{"vocab_size": 8928, "hidden_act": "quick_gelu", "norm": "rmsnorm", "qk_norm": true, "tie_word_embeddings": false, "init": "uniform", "init_std_o": 0.0, "init_std_down": 0.0, "optimizer": "muon_variant", "beta1": 0.93, "warmup_steps": 126, "decay_shape": "linear", "final_lr_fraction": 0.0, "doc_mask": true, "train_tokens": 1144000000}
Each number is 128 + 32 x the weight over its row's rms, rounded and kept within 0 to 255. Layers, rows and columns count from 0. The size above them is the row's rms in percent of the matrix's.

# layer 8 MLP up, 2560x640, rms 0.161, rows 1245-1271, columns 384-511
size [103 100  95  97  98  96 105  93 100 100 105 103  96 100  95 102  95  92  99  99 104  98  98  95  98  98  96]
[[109 143  89 131 111 134 131 162  81 122 137 146  98 140 126 124  87 210 168 142 122 137  83 121 106 105 147  96 243 123 165  99 213 138 112 137 119 138 159 136 143 100 136 193 105 129 117 177 124 115  84 105 107 105 112  66  94  75 179 146 112 140 125 140 157 150 104 150 138 142  68  76 171  81 142 192 121 132 139 135  83 179 110 102 148 160 102 156 107 153 114  87 156 145 125 106 193 118 146 183 114 137 191 172 178 137 125 123 160 102  98  82  92 114  97 138 159 159  95 177 174 196 108 102 151 116 146 139]
 [171 117 111 101  68  87  94 112 132 121 105 158 166 166 141  66 161 127 148 107 151  72 141 184 126  95 177 118 140 104 109  96 122 111 155 155 126 148 160  71 156 132 119 167 160 129  94 139 106 154 199  74 131 144 124 231 216 191 109 123 157 125 177 175 112 106 181 110 140 174 151 158  78 177 163  96 160 111 126 137 138 121 127 119 173 120 105 124 106 116 153 132 150 121 148 149  81 109 129 137 121 148 187 187 125 104 161 159 103 171 126 113 154 124 157 207 143 122 130 154 165 137 125 152 141 100 168  86]
 [155 106  97 152 174 163 194  95 122 161 131 122 129 148 118 118 125 185 151 130 105 105 109  88 122 142 130  65  95 113 130 117 132 147 111 155 108 172 100 166  58 137  67 142 107 128 155 129 188 127 122 104 144 117 132 107 185 132 120 130 121 203 141 103 139 151 130 136 166 133 146  82 114 115 151 187  49 121 132 131 105 164  89 125  83 135 103 125 106 111 120 182 107 153  87 120 102  94 121 117 126 151 155 138 150 119  52 151 187  97 189 101 154 172 113 127 135 133 137 101 126 100  98  96 155 125 151 154]
 [112 124  87 112  88  55 120 119  45 135  81  80 161 184 174 120 115 142  99 149 163 145 139 174 130 160 134 111 124 110 143  98  65  87  53 145 131 133 172 148 113 119 109 136 120  86 139 198 133 150 128 109 126 174 131  77 111  81 104  91 144 127 119  61 150 180  92 111 131 108 175  87 126  93 111  70 110 148  93 111  96 116 128 118 166 124 103 149 126 120 138  92 200  95 120  96 150 111 127  97 157 144 143 122 138 135 164  82 146 179  90 117 126 129 162  84 128  82 157 158 152 123  87 169 126  73 117 146]
 [164  50 148 118 156 130  66 100  99  84 102 125 113 177 184 143 129  84  94 111 168 150 135 160 129 128 145 133 141 121 167  71 102 101 110 139 114 136 128 105 109 101 190 156 135 111 114 158 159 144 156 124 142 162  92  88 152 178  90 157 118 128 146 144 148  91 167  94 108 111 106 102 176  94 142 146 120 125 167 107 104 146 148 136 188 158 104 145 167  98  97  74 153  52 112 112 103 140 135 141 132 117 179 151 113 125 148 132 127 141 135 124 129 175  96 178 121 147 113 166 141  62 156 178  61 148 110  93]
 [214  87 145 140 130  94 139 112 126 152  91 151  84  84  72 114  77 134 137 146 103  97 152  85 107 149 137 176 145 108  59 123  95 151 123 155 116  93  85 172 177 136  61 146  94 114 113 136 126 150 115 110 139 162 154 100 128 146 137 112 152  98 129 131 130 117 141  99  97  59  60  85 182 139 116  96 148 114 145 128  86 127 100 108 120 158  93 163 167  95 151 164  86 149 109 106 106 107 133 189  94 122 118 177 105 119 119 132 115  67  83  91 154 161  99 107 148 174 162 110 142 113 164  67 128 123 139 123]
 [138  80 156 115 163  79  89 150  47 158 117 133 133 115 127 104 146 170  71 187 143 180 119  44 162  63 119 142 213 135 151 136  71 150  90 109 137 111 153 162 161 102 116 136  97 149 176  99 137 112  87  87  87 125 113 167  94 128 145 136 172 177 149 194  92 121 166 122 148 110 146 153 111  99 139 116 152 180  81 148  91 157 138 141  86 178 124  88 155 149  78  96  85 152 157 100  54 115  84  91 126 131 109 125  87  85 124 167 134 122 121 123  98 162 143 112 160  73 132 177 122 137  77 134 172 138 165  67]
 [100 114 181 107  91 121 128 172 151 121 133 139  53 204  98 121 107 199 150 176 128  91  92 114 157  95 124 125 168 112 118 120  96 125 110 137 103 171 160 162  98 130 149 134 145 190 157 142 109 121  92 160 103  80 132 161 149 127 194 122 101 138 105  82 143 114 165 159 142 138  88 148 123  86  93 186  98 136 145 171 118 137  44 156 136 108 119  89 184 121 167 155 146 173 141 103 108 133  77  71 169  91 109 128 127 135 144 118 183 138 119  72 128 147 126 151 153 140  63 147  61 100  99 122 128 150 170 149]
 [161 125 110 169 132 133 168 148 109 215 132 149 174 110 175 116 155 122 123 174 167 117 141 116 101 120 182 147  88 123 131 164  92 172 139 171 122 100 129  89 129  90 160 113 139  95 124 134 177 152 112 176 120 150 173  99 128 118 119 128 142 130  90 107 106  86 125  91 108 146  73 103  97 113 102  95 109 131 161  95 142  83  97 178 152 145 141  83 113 151 184 117 134  77  92 103 140 153 145  93 111 109 131 192  77 129 130 132 102 111 157 161  71 100 120 112 139  98 110  77 135 174 191 129 104 164 125 143]
 [119 101 177 112 109 107 122 141 162 108 112 163 149  83 224 149 153 137 124 120  98 145  91 177 126 187  90 122 122 122  99 153 147 144 137 186 128 101 124 123 149 165 115  69 165 156 150 142  38 109 127  79 195 167 124 126 154  78 161 100 116 175 139 113 152  89 101  72  90 125 136 132 112 111 116 133  82 188  92 129 104  44 145 150  97 135 119 112 124 111  44 159 183 202 149 144 162  77 149 117 166  83 163 147 104 116 187 158 146 122 125  92 176 149  89 127 101 119 120 129 143 114 118 161 122 156 110 135]
 [115 169  99 164 119 130 142 119 122  96 100 119 105 111 119 125 176 187 134  97 122 125 107  69 195 226 177 106 140 117 156  70 161 161  70 154 115 107 170 122  87 172  88 121 150 138 127  88 141  92 117 109 119  98 137 190 110 121 178 111 143 227 121 148 198  88 144 109 151 141 132  60 152 157 118 117 158 119 161 126 165 116  71 150 134 142 157 116 108 114 172 124 180  65 139  92 126 125 162 127 178 131  99  95 131 120 124 113 129 130  97  88 141 107  76 175 146 149  71  67 164 134 119 154  90  99  75 137]
 [162 119 107 125  82 146 124 111 138 121 136 128 147 165 146 118 141 115 151 113 137 152 152 126  96 133 124 132  92  91 139 104  48 181 101 146 121 140 126 154  94 130  89 101 146 121 155 135 174 118 103 151 145 105 135  99  98 126 157  84 149 140 102 125 113  72  70 101 112 120 110 212 134 115 163 134 133 124 143  89 124 173 104 124 163 164 137 133 181 134 115 144  74 140  87 166  69 129 187 108  90 118 200 146 166 139 144 140 168 171  97 180 127 121 143  85 121 143 204 111 171 121  70 111 206  98 120 144]
 [202 139  86 137 108 124 144  87  92  84 129 103 101 133 148 197 103 128  50 133 134 148 159 132 196 126 131  95  55 177 135 137 124  81 157  99 196 139 107 150 107  83 167 114 115 132  91 152 101 136 194 150 130 122 103 135 113 140 129 173  62  94 133 131 192 155 131  80 161 128 154 144 147 131 164 147 143 149 178  90 194  86 129 160 119 186 130 109 135 103 107 197 184 137 120 123 120 129 125 122 175 153 110 130 125 124 116 116 117 140  88  82  92 161 173 136 109 112  89 164 157 121 157 160 112 163 143  72]
 [145  75 144 141 156 167 147 123 121  90 148  89 126 166 110 138 101 146 124 117 148 104  97  52 137 137 111 111 153 158 130 120  80 115 168 143  95 110 104 109 132 160  99  99 147 131 128 125 112 101 134 145  65 113  69  82 177 135 155 103  91 134 137 106 121 182 123 149 116 127 122  82 124 111 161 105 148 105  64 141 162 133 161 140  74 173 117 159 116 122 177 146  96 106  96  78 144 121 153 146 109 148 121 124  86 133  91 123 112 158 147 114 114 169 162 177 180  68 135  93  95  60 143  84  91 168 125 110]
 [172  92  98 195 101 137 139 105  91 136 165 100 191 133 148 120 106 133 138 146 124 104 185 100 115 126 111  90  96 184  65  89  48 139  87  96 122 129 149 125 181 170 104 126 113  84 128 125 129  89 127 194 115 102 170 139 117 184 108 128 152  85 127 192 147  97 139 131 119 123 184 173  92  87 151 131 125 137 130  86 136 125 130 142 121  54  68 165 109 139 131  88 110 118 145 204 101  97 123 144  81 125 127 148 119 171  60 124 196 169 157 128 155 141 145 148 100  83  86 159  96 128 136 162  81 135 155  44]
 [128 151 139  90 122 159 132 113 132 126  95  84 163 151 111 127  98 196 151 136 180  78 118 159 119 107  72  75 116 110 110 187 108 140  93  99  84  92 144 125 109  80 110 117 116 149 148 145 126  89 113 131  58 134 135 115 135  77  93 149 191 131 135 131 113 104 156 151 143 129  95 125 176 157 134 121 111 133 141  82  97 146  82 112 130 127  56  81 151 105 119 111 111 186 151 157  65 113 114 107 169 140 164 113 115 141 141 125  96 143 158 125 152 154  83  86 222 126 105 131 180 105 109 128  91  87 139  93]
 [112 150 148 113 104 110 102 168 101 119 150 176 241 122 182 151 143 118 100 111 178 106 133 167  98 126  86  94 110 110 146 114 122  95  92 113 114 129 137 165 177 166 110 157 131 168 152 139  80  96 116 146 128  87 117 150 112  90  77 121 146 223  74 146 130 159 112 141  75 144 125 151 167  90  84  65 102 107 138 131 156 133  97 123 171 155 156 169 159 126 106 148 147 105 125  98 157 113 174 189 155 160 139 162  93 130 105 120 130  92 134 162 170 127 108 128 104 160  80 198 115 124 142 205 127 133 158 174]
 [124  75 150  86 110 154 100 118 102 147 146 152 117 125 133 166 125 162 111 159 116 149 140 112  89 112 164 117 139  94 103 111 141 148 105 115 123 117 139 125 120 131 124  92 114 186 113 132 115 127 175 148 150 173  65 106 116 113 205 134 176 116 121 176 164  70 142 168 113 146  82  92  89 129 136 114 147 129 120 146 149 144 101 154 142 136 164 132 133 121  45 109 153  70 113 100  76 168  94 122 106 187 129 127 148 126  96 199 123  92 141 181 191 141 138 127 133 146  84 140  82  99 138 135 131 141 155 115]
 [104  98 144 117 134 113 124 124 133 164 136 130  97 131 150 130 138 138 163 180  66 174 112 147 161 117 100 176  99  93 133 148  81  99 127 138 101  80  86  92 160 155 133 115 132 148 119 149 102 135 170 166  75 108 136  81 154 135 112  97 180 100 127  90  64 178 150 103  85  98  95  44 117 113 143 154 139  94 131 141 124 191 161 156 107  82 108  92 113 140  97 155 115 169 125 128 175 117  47 144 146  68 124 139  96 106 110 107 182 120 122 204 129 120 121 132 118  70 192  93  80 101 104 127  98 127 110 159]
 [110 126 147 141 140 105 123 173 133  95 101 127 139 165 134 149 114 116 140 171 149 149 179 143 106 137  91 148 121 145 165 101  55 111  99 169 146 106  94 169 123 162 133 120 124 111  78 126 158 110 159 135 135  83 188  98 110 123 165 182 148  86 112 166 145 113 147 124 132 149 207 152 119 100 106 156 117 165 167 100  86 125 174 112 145 133 127 120 150 157 144 161  83 184 141 150 158 117 116 102 109 149 178 130 106 125 107 128 169 154 159 115 135 129 125 118 191 169  94 134 132 154 135 172 102  43  94 152]
 [133  75 192 198 152 116 177 116 174 162 108 186  88 138 110 165 151 152 140 100 123 191 159 143  94 150  79 165 140 141  89 147 144 125 142 120 119 123 139 128 120 119 203 154 177 149 169 185 145 161 142  94 123 171  49  83 155 142 103 159 138 142 170 143  97 128 130 129 120 116  84 127 103 107 123  89 202 125 165 102 103 125 129  70 134  67 107 164 130 109  68  90  80 102 129 164 155 129 213 113  65 120 123 113 163  78 148 122 125  95 126  80 124 200 150 135 128 109 145 190 169  97  77 110 114 182  90 142]
 [164 138 115 109 184 134  93  87  84 107 201 165 117 185 125 155 164  83 126  92 120 125  84 135 122 115  93 146 138  87  68 112 115 123  65  96 120 145 158 186 206  52 162 187 119  64 126 133 150 135 182 172 109  71  99 148 147 122 124 151 171 127  97 117 157 111 120 153 106  89  79 141 164 167 111  96 150 132 185 115 132 119 122  98 100 141 193 119  65 147 181 134 111  88 141  79  88 159 102 122 134 155 131 166 183 155 150 118 165 152 138 118 129 106 104 132  90 107 118 153 182  93 127  91 104  92 128 157]
 [ 65 117 118 117 121 116 140 187 174 127 105 164 120 136 235 134  73 164 102 139 110 159 103  71 161 132  77 149 117 156 161 101 178 112 152 163 151 183 156 110 134 129 125 136 124 133 130 157 129 133 169 151 162 125 169 145 134 138 190 146 109 185 118 103 149 140 182 143 134 111 127  98 139 142  82 149 153 148 114 136 158 107 159 110 128 115 102 132  98 121 104 124 166 144  87  99 126 109 101 162  90 130 123 195  56  81  96 163 103  83 125 132 128 127 153 110 161  99 140 114 116 169 110 113 105 118 109  55]
 [133  65 139 185 131  97  94 125 184  58 115 154 149  98 116 109 144 166 184  98  82  82 130 159  97 107 159 121 110 128  80  66 104  82 100 180 153 141 136  82 134 152 138 184 159 155 135 121 149 148 146 132  88 149 128 126 151 166 151 117 160 105 133 182 148  60 129 123 115 104  88  88  77 159 120 156 151 108 116 185 117 138 176 177 114  88  95  75 114 108 133 143 127 130 107 176 104 166 128 132  90  38 158 122 105 113 111 111 125 109 187 102 170 152 131  72 154 126 178 124 130 160 117 118  70 121 176 101]
 [172  98 130 117 136 159  93 126 165 106  74  71  98 127 136 118 153 136 154 130 121 167 115 116 111 118 148 118 127 144 113  86  52 121 160  90 114  98 120 138 122 143 123 158 163 107 111  99 118 131 201 158 128 137 101 104 119 133 170 161  93  76 130 141 149 100 132 151  52 121 109 117 138 138 114 175 179  99 164 157  79 146  59  94 174 131 144 105  93  93 119  99  92 133 107 139 151 126 113 102 171 147 148 148 227 125 120 123 214 142 114 112 123  77 145 139 106 119 178 164 141 138 142 126 127  61 130 136]
 [100  93 132 155 150 105 127 153  71 117 134 127  95 147 136 165 116 122  85 159 130  35 196 122  76  83  77 109 136 183 129 163 128  92 163 109  89  94 149 103  82 106 197 130  93 148 116 133 126 116 141  92 164 205 127 106  61  80 105 124 121 211 152 175 121 119  74 132  67  73 164  86 113  93  73 153  90 121 124 109 164 168 118 106 129  85  97  94 140  66 161  82 118 157 111 154  97 161 122 102 147 150 178 129 200 107  78 102 178 129 171 144 102 194 160 122 158 143 106 148 110 152 110 106 120  68  89 106]
 [117 128 146 126 132 124 121 157 151 125 121 111 173 128 125  79  99 124 159 189 111 120  99 148  72  99 174 105 117 152 129 163 108 128  97 126 175 164 134 135 124  79 176  99 150 200  82 139 117 170  90  92 129 116 193  93  79 152 132 111 123 140 178 126  97 155 184 120  65 101 135 202  66  78 124  81 120 140 155  98 117 106 192 148 127 139 171 128 105 115 117 138 121 142 127 141 121 147 101  93 154 174 129 146 172  90 108 104 168 128 108  72 123 165 112  50  99 105 128 175 123 148 200 110  34 129 178 117]]
# layer 8 MLP down (transposed), 2560x640, rms 0.0429, rows 1245-1271, columns 384-511
size [105  97  99  95  97  96 100  91 100  96 110  97  94  98  94  98  94  92  97 101 100  92 101  93  97  98  95]
[[167  98 154 154 107 151  89 186 169  56 123 127 147 128 140 122 103 156  78 152 129 116  74  72 109 122 120 141 150  41 144 173 142 131 141 150 122 150 135 137 200 163 141 166 116 100 135 112  74 139 132 140 123 174 129 100 176  97 182  95  72 147 124 121  61 117 115  94  82 137 105 126 179 156 162  41 177 199 166 106  90 169  76 134 110 116 129 113 135 100 138 158 132 102 152 128  84 109  75 153 160 119 153  77 179 141 163 152 129  92 100  97 101 159 128 163 156 118 111 176 105 121 151  75 137 122 164 170]
 [ 92  71 140  98  67 126 103 128 130 134 155  69 124 120 106  75  86 132 126 144 154  77 147 143 167 131 156 143 124 162  73  72 151 148  73 150 125  75 138 130 151  93  70 142  75 100 128 161 169 110 119 124 157 120 137 109 131 101 144 155 122  59 231  80  94 104 131  97 195 139  65 220 116  99 131 172 130 163  91 118 163 119 168 153 148  91 155 113  66 117 102 116 146  91 143 149  99 167 161  94  95 113  86 100 156 142 170 101 100  92 120 146 113 130 138 106 122 191 115 147 144 152 109 178  84 101 172 181]
 [113 113 109 127 112 110 108 172  46 117 172  94  97  86 128 108  99 106 126 119 131 165 107 152 170 105 170 102 141 125 112  98 157 144 140 100 145 126  91 122  84 116 127 141 110 154  87 100  57 147 178 138 111 130 123 122 108 115 125 132 113 142  75 164 185 119  78 149 158  88 133 146  69 154 129  94 137 129 114 165 177 121 110 115 111 100 158 160 150 131  92 136 155 141 191  99 109 151  65 120  57 148 199  49 134 148 203  89 158 143 183 131  89 104 120 115 121 109 167 117 164  76 126 163  93 147 188 189]
 [109 104 149 141  91 127  99 105 118 142  82 150 118 136 141 121 145 139 172 126 100  98 161 111 142 133 123 146  94 150 164 132 169 129 134 105 155 128 134 102  89 167 109 107  23  93 110  70 161 160 125 133  48 139 157 123 102  94  78  69 128 127 109  54  89 128 143 144 138  96  98  95 123 157 127 108 171 106  91 112 135 141  80 150 105  88 149  73  99  97 185  82 130 144  85 121 116 146 120 138 113 105 100  46 153 110 145 163 127 122  94 101  78 124 122  91 144  74 186 176  95 137 140  92 133 184  96 106]
 [ 65 180 164 139 124 102  87 150 132 137 116 124 181  61 180 159 174 106 116  74  94 124 148 121 113 113 153 154 114  98 155 115 125 172 114 143  92 122 165  66 205 122 122 144  95 116 152 126  49 140 150 135 117 125 134 117 160 105 173  60  83 156 198 101 123 148  96 142 103 162 114 173  90 103 117 111 128 174  75 133  88 117 126 107 158 159 109 109 134 200 111 162 175 105 119 102 120 114 124  96  89 107 202 181 122 108 113 164 192 152 199 158  93  74 169 135 135 105  99 137  92 140 104 148  63 147 117  98]
 [169 163 106  94 109 175 146 108 131 132 153 131  87  85  98 144  87 201 118 123  97 107 137 111 142  80 125  89 133 144 124  87 170 120 116 119  90 171  97 185  64 112 100 149 158 174  91 152 106 176  88 131 137 147 156 168 123 110 127 135 189 102  45 153 121 172 119 191 131 134 109  95 122 141 152  79 139 115 119 138 150 153 120 147 154 159  57 144 116 177 100 167 117 109  77 103 148 167 134 152 161 126  97 106 117  78  86 155 146  98 138 137 119 133 175 114 165 124 144 158 117 166 101 111 119 193 112 125]
 [131  95 102 202 154 100 164 108 142  97 120 140 125  93 139 104 166  87  83 122 118 138  67 173 126 128 146 168 170 115 149 129  86 157 124 182 167  85 164 148 144  95  96 125 172 127 180 151 112 106 131 112 126 136 103  92 130 113 140 111 146 141 110 160 146 134 133 171 122 147  91 142 149  86 154 128 151 140 130 124 136 164 130 135  99 152 135 125 138 106 185 120 117  81  66  53 131 161  98 143 116 151 150 110 118 131 186 126 126 102 107 158 130 114 177 129 114 127 118  93 121 163 136  94 136 165 163  61]
 [110 148  93  93 109  96 158 139 122 154  83 167  87 116  99 117  92 125 126 150 156 149 174 162  95 124 141 139 120  94  70 113 105  67 114 172 185 107 168 146 121 158 158 163 147 160 139  82  85 175 101  98 157 191 150 120 131 152  65  69 130 154 127 120 231 188 149 148  65 133 115  66 133 207 113 106 109 111 118 121 100 153  69  91 167 139 128 180 108 110 179 109  97 146 162 149 187 179 162 133 121 113  95 157 123 113  88 186 136 116 130  69  93 106 130 119 110 171 116 113 144 131 135 135  69 180 118 134]
 [ 93 124  90 141 126 127 166 165 133 125 141 112 104 145  69 141 146 180 141 119 182 128 164 181 162 164 129 110 174 125 115 152 183  88 126 175 151 151 120 165  93 111 167 142 143  90 115 144 103 154  89 117 147 149  96 167 124 135 106 124 127 132  61 116 105 170 152  75 137  97 146 106 117 154  72  95 167 115  92 155 113 109 171 120  70 194 124  93 148 140 153  89 155 174  83 100 190  76 101 112 162 136 108 111 131 110 118 142  80 164 125 111 137 138  56 127 144 128 152 158 144 133 162 154 154 118 143 210]
 [115 121  98 166 173 149 142 100 161 199 132 129  93 119 144  53 101 198 105 105 143 131 151  18 203 186 132  71 150 180 189 136 122 131 109 146 117  65  77 123 112 113 138 158 137 148 183 141 105 117 116 113  68 195 108  93 102 114 145  84 169 168  95 170 176 128 118 101 162 127 130 223 149 146 133 147  72 120 126  97 162 164 106 166 116 137 144 125 135 112 126 110 105 160 172  90 130 128  72 111 127  99  97 106 133 160  97 186 119 122 129 122 190 148 139 140 118 181 141 115 114 173 156 141 108 124 115 207]
 [135 120 157 144 192 151 183 157  51  97 108  86 150  53 149 142 136  98 112 137  88 121 104  71 148 154 146 132 143 130 116 129 143 114  69 140 108 118 145 136 101 130 152 144  82  92 128 135 139 178 131 130 147 133  79 131 130 168  92 168 144 163  97 172  76 114 160 128 148 180  89 105 142  85 118 100 185 148 132 155  82 158 169 118 130 154 125 123 198  82  33 124 190  76 134 133 174 165 166  95 124 179 157 109 122  79 115 146 148 110  85 115 123  76 146 105 109 125 135 161 164 109 106 137  95  75  68  80]
 [137  93 120 122 169 154 116 112 135 140 147  85 157 140 131 145  83  99 150 111 125 165 123  97  73 148 120 149  73  99  85 109 181  83 188 141 128  88 172 102 147  83 146 157  85  74 172 114 141 148 152 106 139 166  84 118 118 142 152 128  69 136  98  92 168 104 129 135 117 106 142 164 142 168  81 153 115 137 162 118 194  84 185 128  89 148 121 115  99  84 207 101 134  92  73 161 158 129 136 183 124  87 189 153  74 151 138 150 131 114 124 118 131 109  89 149  95 122 172 192 103 103 166  98 114 142 132  79]
 [122 145 159 153 121 161  78 122 159  84  97 102 122 121 109  74  82 169  90 104 159  89 101 141  61 120 126 145 119 158 112  69 150  86 134  90  78 156 114  44  98 109 137 169 126 160 143 183 148  77 115 138  94 136 119 138  78 128 101  96 159 154 118 112 156 102 118 106 142 131 139 146 145  83 116 186 141 106 107  85 114 116 118 158 113 135 142 105 168 142  74 151 128 153 150 155  84  94 182  85 129  83 142  62 127 139  99 137 164 102 143 128  92  83 119  71 159 130 156  95  49 145 110 126 150 127  84 139]
 [187  68 104 144 163 144  99 149 173 122 112  80 128 132 184 120 166 129 147  84 188 120 169 122 106  85 128 137  87 105 122 156 129  85 110 181 218  75 153 201 117 130 104 140 158 142  75 204 208 168 116 108  64 107  96  63 155 117 148 151 161 172 116 127 129 186 116  93 102 103 158 136 106 158 155 113  81 137  94 207  60 171  94 119  85 162 117 129 111 104 140 104 120 114 125 187 164 160 110 126 140 159  88  74 162 146  70  32 121 130 142 100  96 141  33 143 125  87 130 142 117 131 133 135 134 129 141 179]
 [108 111  98 174 120 178 156 159 147  97 104 164  58 134 172 130 138 137  68 145 134 159 142  88 161  79  96 112 156 154 118 142  97 147  80 161 140 118 107 180 131 118  80 126 123 121 165 179 144 132 164 100 139 131 158 179 118 118 161 179  43 150 109 161 145  99 110 116 159 193 147 169  93 158 130 104 161 142 155 161 126 121  92  77 167 208  75 132  87 118 165 121 156 122 151 109  81  68  94 185 164 109  91 117 100 135 135 122 147  81 155 137 104 148 135 157  89 130 107 147  76  94 114 115 129 144 137 150]
 [175 142 164  92 194 182 124 170 102 122 121  94  96 162 160 106 125 173 115  89 104 159  97 108 125 161 154 104 134 172 100 135 142 105 140 132 160  96  84 122 119 103 109  68 123 170 146 111  78 150 109 118 140 124 159 129  99 146  74  80 164 145 190 111 158 152 161 146 119 156 137 126  84 107 160 107 188 152 124 119 167 231 157 133 144 113 135 152  99 135 135 138 145 159 112 144 133 114 128 160 155 148 120  79 161 181 195  94 140 144 175 160  83 176 102 143 110 174  82 140 102  91 165 139 152 120 140 129]
 [165 135 137 124 138  92  90  96 148  79 182  97 132 101 161 115 135  88 138 198 158  98 132 116 176 145 137 182  82 173  73 128 145 120 169 148 114 144 183  94 145  80 155 142 133  91 140 134 107 135 141 128  88  96 138 127 103 142 128 190 126  56 164 127 101 185 109 136 106 124 120  76 124 152 168 154 173  85 112 102 111 129 155 151 126 145 136 148 185 112 191  94 153 177  99 158 137 209 133 121 180 138 187 142 118 165 164 149 174 117 100 154  63 154  18 113 138 151 135 114 174  64 148 186 104  76 110 153]
 [127 157 127 110 179 130 214  94 174 128 115 116 158  78 125 121  94  94 148 131 117 131 112  79  88 143 171 141 138 177 146 130 104 127 171 123 218 108 156 147 109 137 116 130 127 137 132 146 148 117 182 135 131 156 177 157 204 177 119 141 141 100 113  97  49 162 143  91  99  67 188 147 127 102 130  81 130 153 124 117  95 112 166 153  95  91 141 163 124 140 145 157 123 175 123 161 122  77 151 122  72 139 121 171  73 116 120 109 102  86 129 163 123 143  93 125 128 128 141 112 135 170  85  40 130 148 137 135]
 [ 80 148 113 126 167 121 105  45 175 173 169  99 141  94 131 136 131 142 112 137  82 115 119 114 100  94 126 180  99 143 101 123 126  81  49 114 165 126 159 139  99 169 156 115  89 155 127 102 182 157 120 155 165 155 120  91 116  72 128 146 106 119 141 146 111 150 144 117 164 197 145 153 134 113 107  81 141 164 139 103 140 109 112 111 107 159 139 160 138 128  53 115 152 200 231 122 125 153 116 141 132 167  94 127 152 124 150  89 186 106 159 156 185 100  72  64 124  48 153 105 150 194 180 161  62 129 122 136]
 [106  74  96 111 141 141 134  73  99 119 168 126 146 133 179 130 147 145 143 139 108  98 159 138 139  93 153 126 136 158  93  97 113 173 112  84 135  96 183 106 114 112 159 144 149 185  59  99  74 122 100 124  87  94  90 190 142 103 170  81 142 110 115 152 106 104 140 162  98  89 155 158 130 125  79  88 156 164 118 170  72 116 123 111 163 149 113 190 116 120 164 148 171 209 159 132 145 123 100 106 120 125 148 109  94  97  89 161 134 183  96 103 130 127 106 154 118 121 111 135 127 128 136 128 121 127 133 160]
 [116  69 108 126 131  88 103 128 170 141  61  54 185  99 159 151 136 197 124 136 110  68 100 135 118 145  69 150 122 131 105  81 128 151 206 174 119 130 134  88 132 106 134 119  61 116 138 147 103 131 130 178 141  92 133 167 141 110 128  67 142 208 155 121 115 121 174 100 117 145 128 135 117 120 128  94 101 129 140 118  89 123 137 115 104  82 147 159  95 140 124 101 186 112 116  81 118 104 111  90 114 107 121 113 116 145 133 138 141 163  76 147 174 120 146  93 157 145 132 133  99 164  83  75  66 114 104 109]
 [135  89 169 118 158  70 111  72 106 125 136 153  99 182 113 208 124 145 113  75 125 137 105 170 158 109  96 156  62 151 140  89 135 124  91 140 178 137 144 146  64 130 179 206  69  81 137 138 104 106 110 125 161  92  86 150 150 141 116 108 168 191 125 145  95 123 172 124  68 121 105 134 154 139 110 131 130 158 142 118 113 119 154 140 166 165 162  96 128 124  39 101 129 116 146 148 128 119 164 130 128 157 120  82 127 108 179 126 100 180 136 145 128 113 163  92 133 136 131 158 139 161 130 195  70 150 149 114]
 [119 139 106  60 131 118 170 134 143 113 125 154 124 101 181  62  80 133  98 114 149 122  99 137 134 121 146  98  65 108 135 142 140 114 112 179 160 165  89 115 138 144 176 149 118 218 148  56 144 166 102 172 185 111 147  88 170  99 148 121  99 159 116 133 155 132 142 142 151 120 187 127 102 164 176 159 147 107 150  84 110  87  80 218 154  84 133 131 144 133  72 114 173 104 147 116 162  77  92 115 106 153 130 150 163 127 173 157 176 140 123 137  95 104 124 108 118 119 143 120 140 130 113 139 125 136 133  67]
 [173 150  78 101 114 125 102 110 161  98 159 142 163 180 106  77 127 200 102 127 153 128 119 127 179  49  85  95 116 115 126 116 182 100 194 149 146 132 123  79 128 154 178 154  79 164 111 173 130 127 122 108 107 135 133 166  76 184 175 100 117 118 201 147  96 205  82 153  99 136 115 158 128 184 126  95 166  68  93 134 131 153 136  87  81 127 129 132 135 170 100 170 139 136  98 143 138 119 108  69 140 135 153 211 155 141  82 111 187 116  87 168  68 184 144  90 173  88 145  98 119 146 120 121 117 176 192 141]
 [ 88 107  86   1 161  60  62 130  77 180 137  74 154 188  81 110 169 131 175 130 156 107  99 133 155 187  85 156 178 160 125 191 128 121  89  79 100 131  84 125 118  88 109 140 127 152 141 108 132 109 144  99 158 145 203 133  88 141 132  83  82 136 194 150 131 151  47 145 143 135 163 104 106 151 123 109 126  96 149  87 160 138 157 118 202 169 111 148 156 189 103 165 127  92  64 119  96 118 109 162 126 172 148 100  26 125  97 153 127 164 149 151 162 179 112 196  88 151 136 119 116  66  85 140 197 125 147  61]
 [116 151  52  84 109 120 171 151 129 123 133  94 125 144 153 129 173  94 100 121 138 100 155 110 115  77 156 131 107 150 151 105 108 133  77  72 167 160 153 165  96  69 107  90 143 140  43 102 119 144 140 112 100 116 129 154 168 161  65 109  98 129 108 110 109 125 124 136 186 112 129 220 129 103 126 111 140 132 125  99  86  96 150 113  90 148 148 122 127 178 103 103  88 112  87 124 148 155 139 119  91  70 103 152 110  87  83 171  75 149 104 174 108 164 127 121 142 138 149  85 134 146 134 111 158  87 129 168]
 [ 63  94  93  97  68 185 168 180  88 101 139  96 169 157 140 174  64 108 122  97 154 106 182 181  86  85  87  11 176 167 115 124  69 154 120 141 122  76  75  92 101 106 205 152 151 129 181 123  98 115 115 110  97  90  99 139 127 131 145 113 139 202  87  69  69 120  94 127 121 101 111 151 147 101 138 120 167 156  80 116 189 113 100  81 161 152 125 172 158 180 163  85 130 112  62  82 128 158 162 181  98 142  91 136 155 103 154 129 100 132 110 115 161 123 137 170  75 151 100 146 150 118 121 103 114 186 136 168]]